{"num_hidden_layers": 8, "hidden_size": 64, "num_attention_heads": 2, "num_key_value_heads": 1, "head_dim": 32, "intermediate_size": 192, "vocab_size": 512, "hidden_act": "swiglu", "norm": "rmsnorm", "norm_place": "pre", "norm_eps": 1e-06, "positions": "rope", "rope_theta": 10000.0, "rope_fraction": 1.0, "qk_norm": true, "attn_scale": 0.177, "bias": "all", "tie_word_embeddings": true, "parallel_block": false, "extras": ["capped logits"], "init": "uniform", "init_std_qkv": 0.051, "init_std_o": 0.0128, "init_std_up": 0.051, "init_std_down": 0.00737, "optimizer": "muon_variant", "learning_rate": 0.00742, "lr_mult_o": 4.0, "beta1": 0.95, "lr_head": 0.00858, "warmup_steps": 0, "schedule": "wsd", "decay_fraction": 0.302, "decay_shape": "sqrt", "final_lr_fraction": 0.0, "batch_tokens": 8192, "max_seq_len": 128, "doc_mask": true, "train_tokens": 106400000, "max_steps": 12989, "dataset": "wikipedia_en"}
Each number is 128 + 32 x the weight over its row's rms, rounded and kept within 0 to 255. Layers, rows and columns count from 0. Numbers have three digits each. The size before them is the row's rms in percent of the matrix's.

# layer 4 attention output, 64x64, rms 1.14, rows 0-63, columns 0-31
103:123093121120107135108149052211128093154082103084109099084155134098112123166142083105193176057100
108:081133067066118144170111237198113136157206114091114122093120136175126142118067133076141106158134
091:105134168126090141136113097101139130175087088192126149158144217214155146143128084151142095137122
084:110166140105106132126171155087148140192068148178073098088199147123115102108117114157112200139093
089:111097195070197144116118087108181108143071072139162128134073109071126144078082135057107138138116
106:121172134088095148154148151147079128105054082091078107152129180141130080137157161150104187056134
098:118120113113083137155128123113130116125101143111126148120083183146134181025102084099108209121130
119:064138122153143115152080121107142131131169093125199162175143087068164067151093132127138099127149
094:131110129151127119113093174115146057065096124156122074132095132158149079173067086144098136111174
098:144151084153126137130198138101171183098124105167115109107146132118141129156090102136151104081149
078:165097071145064163078166119071092183115141123162134119067121124143133108143207143182195155146137
104:115083085171156131169167094089080155093080206148130121150109120082106109088073148097128111045208
091:136076179138091141173082153125108106109180093096168162127159094166088092118199157127154137088090
101:126096140075152108135154121140191155143191129118141150115088201121146110078096164086104125183151
109:097153047165193112151154183153107056179119152129096137120100173150166142105130088163152093123152
127:114131134119186091134124115135060165152112146107130123149125123168120206094186125115201147164130
093:144156120164162131149106130099090051122091129116147092135168093166092149096135117079152123151135
100:106086129148104106121149099152112151118095079124159053113190095168127088055113095174155136125199
110:118125133060142122074094105172127180175132081141109059170145115124111160141121164102162039077106
110:055117130093146184148165201152075123145120148096201181108104122107124141112156158150130073099107
104:136032106139148205102095089173109193129153080153051189112108130126167139109089155152095115122133
089:097148111096181079063108126153132148138166219135095146154133131056110085132125127077120141086149
101:139112085108104085115139130137131089159098116169158079168111117073165184087150154089102203134099
098:080150142153131212122107126115105089146147142103151142113112114177077068100156078077150072138076
109:125213176132117158147148127143127069179142102128083152220144138135124168098096050138137173108110
107:107128131127184099075107105212094159075131143100180175080132118188113111116128133108089189158077
117:115100169146132216133170073168133094193121131112086135056081118105083133160071100106145154086084
087:166166087153152144156123067102106206161130089129137142142079102109059207125099121126123108129119
097:112088118126154088117113100085143106159114201166149117143121193145145180178112160164129195138059
087:176142104130098126136117065154120134131138141136071112073119202123168143125100146119100139137136
088:090071167141122143127206105147157161144106147124156103129116186155098141165156083035149123125103
106:080108161115111150163091122159144170077087149141141016118157123125154097118120155119125083160117
096:174099087092116148093172157180035138094149140066156144148117070121182137142148096068085107138153
102:138146112102142108177105135135161132054166109086120114052165145086112125103157106109145163156193
104:115179090121123089131111090161134129056129153052139154118112209186152115129123155094117122054112
104:243084192131104191199152150102099146157159167093096155127097099141111180157167065137081155113083
096:111107139118196111122145095119178173094123112080131105097153041139120126128110179108218122080116
088:175129159128110133199124121140093165204109127103156109109116156153126088193123168081165095087107
099:066130167092153124162157093138152164164161119107098115163152074106081144127142036135189108195147
088:107136157108154108077135066093134135082091108101137099112119138083133156117147096181107117106074
107:129134113114130111162118177093150115111064122152124165059175098137084161169108086147123169110061
115:141083147134187083164139141113042123173121081145095086155095120119125140118132176070099119135039
096:186074158082130115096106158152108070126157139122100090129130161121160189128171158150191202146131
099:117115160120104150127044157198153116088093197153123174135148183166115162160080161139100134106094
091:089190162148108133103157138112098197127087157180147111102126111120101129126143106180106123141181
100:130117174179222116166115108091150121087123191134107123171125085057158113116146105123096148072091
100:120127150106109104193089189148156178112139108104125103117094132057052083146083110119132181207083
103:103111146060163176072147131191172101085190122124137128116147114087119142097166093084099169156142
129:126124204069167135139101150130144090095092078087138169199142155155057098139211129122081106091157
084:189124166108123094104076126127050098130136096128165118184179098166182144066060111136129132137177
083:135086097081151134152069106110186083176167152164131162159135160170156186174125193118153121116151
101:173176125077209161038128144094097095133081093147076104115153146133145085132121094166159092126156
091:191136101152181187105085093155088133117112164141165121178110175063099179138127064084107102195132
100:161057157189170150109096126125146082137102137194094137062109088107126083079115145112179157108105
088:198070175068155156102097133157071148152131063106114109143138118157098132135114131146075095089118
121:210187121120182099168149199195141122175087124070100156102094131118128102158108143227106096164126
090:108083143166134162170116102058202130204106136122102160145136087110177102166139112176093068138084
105:096059137103126119179122113142147176149116113124104134095104127134139087110128146143187144176110
091:119142133139127109125117072154139161135103107178131161141069157175078095172149133141098086215152
113:094102089139145125082144148131103079142131052126168090138111138127183145175118078146188146041079
101:197114083169163127050183147118181107108072133178171102092083111153082164111151085127148113115184
098:171127100120129126120151195136051094167155185131147138065130137136151116047118129172109093181115
096:146008180076085109088158093135103100111198102164110146087120144165091116126140136117087124178187
083:115141108101164056146148069161136071197124138161118115070143142126135130066166042126109108132106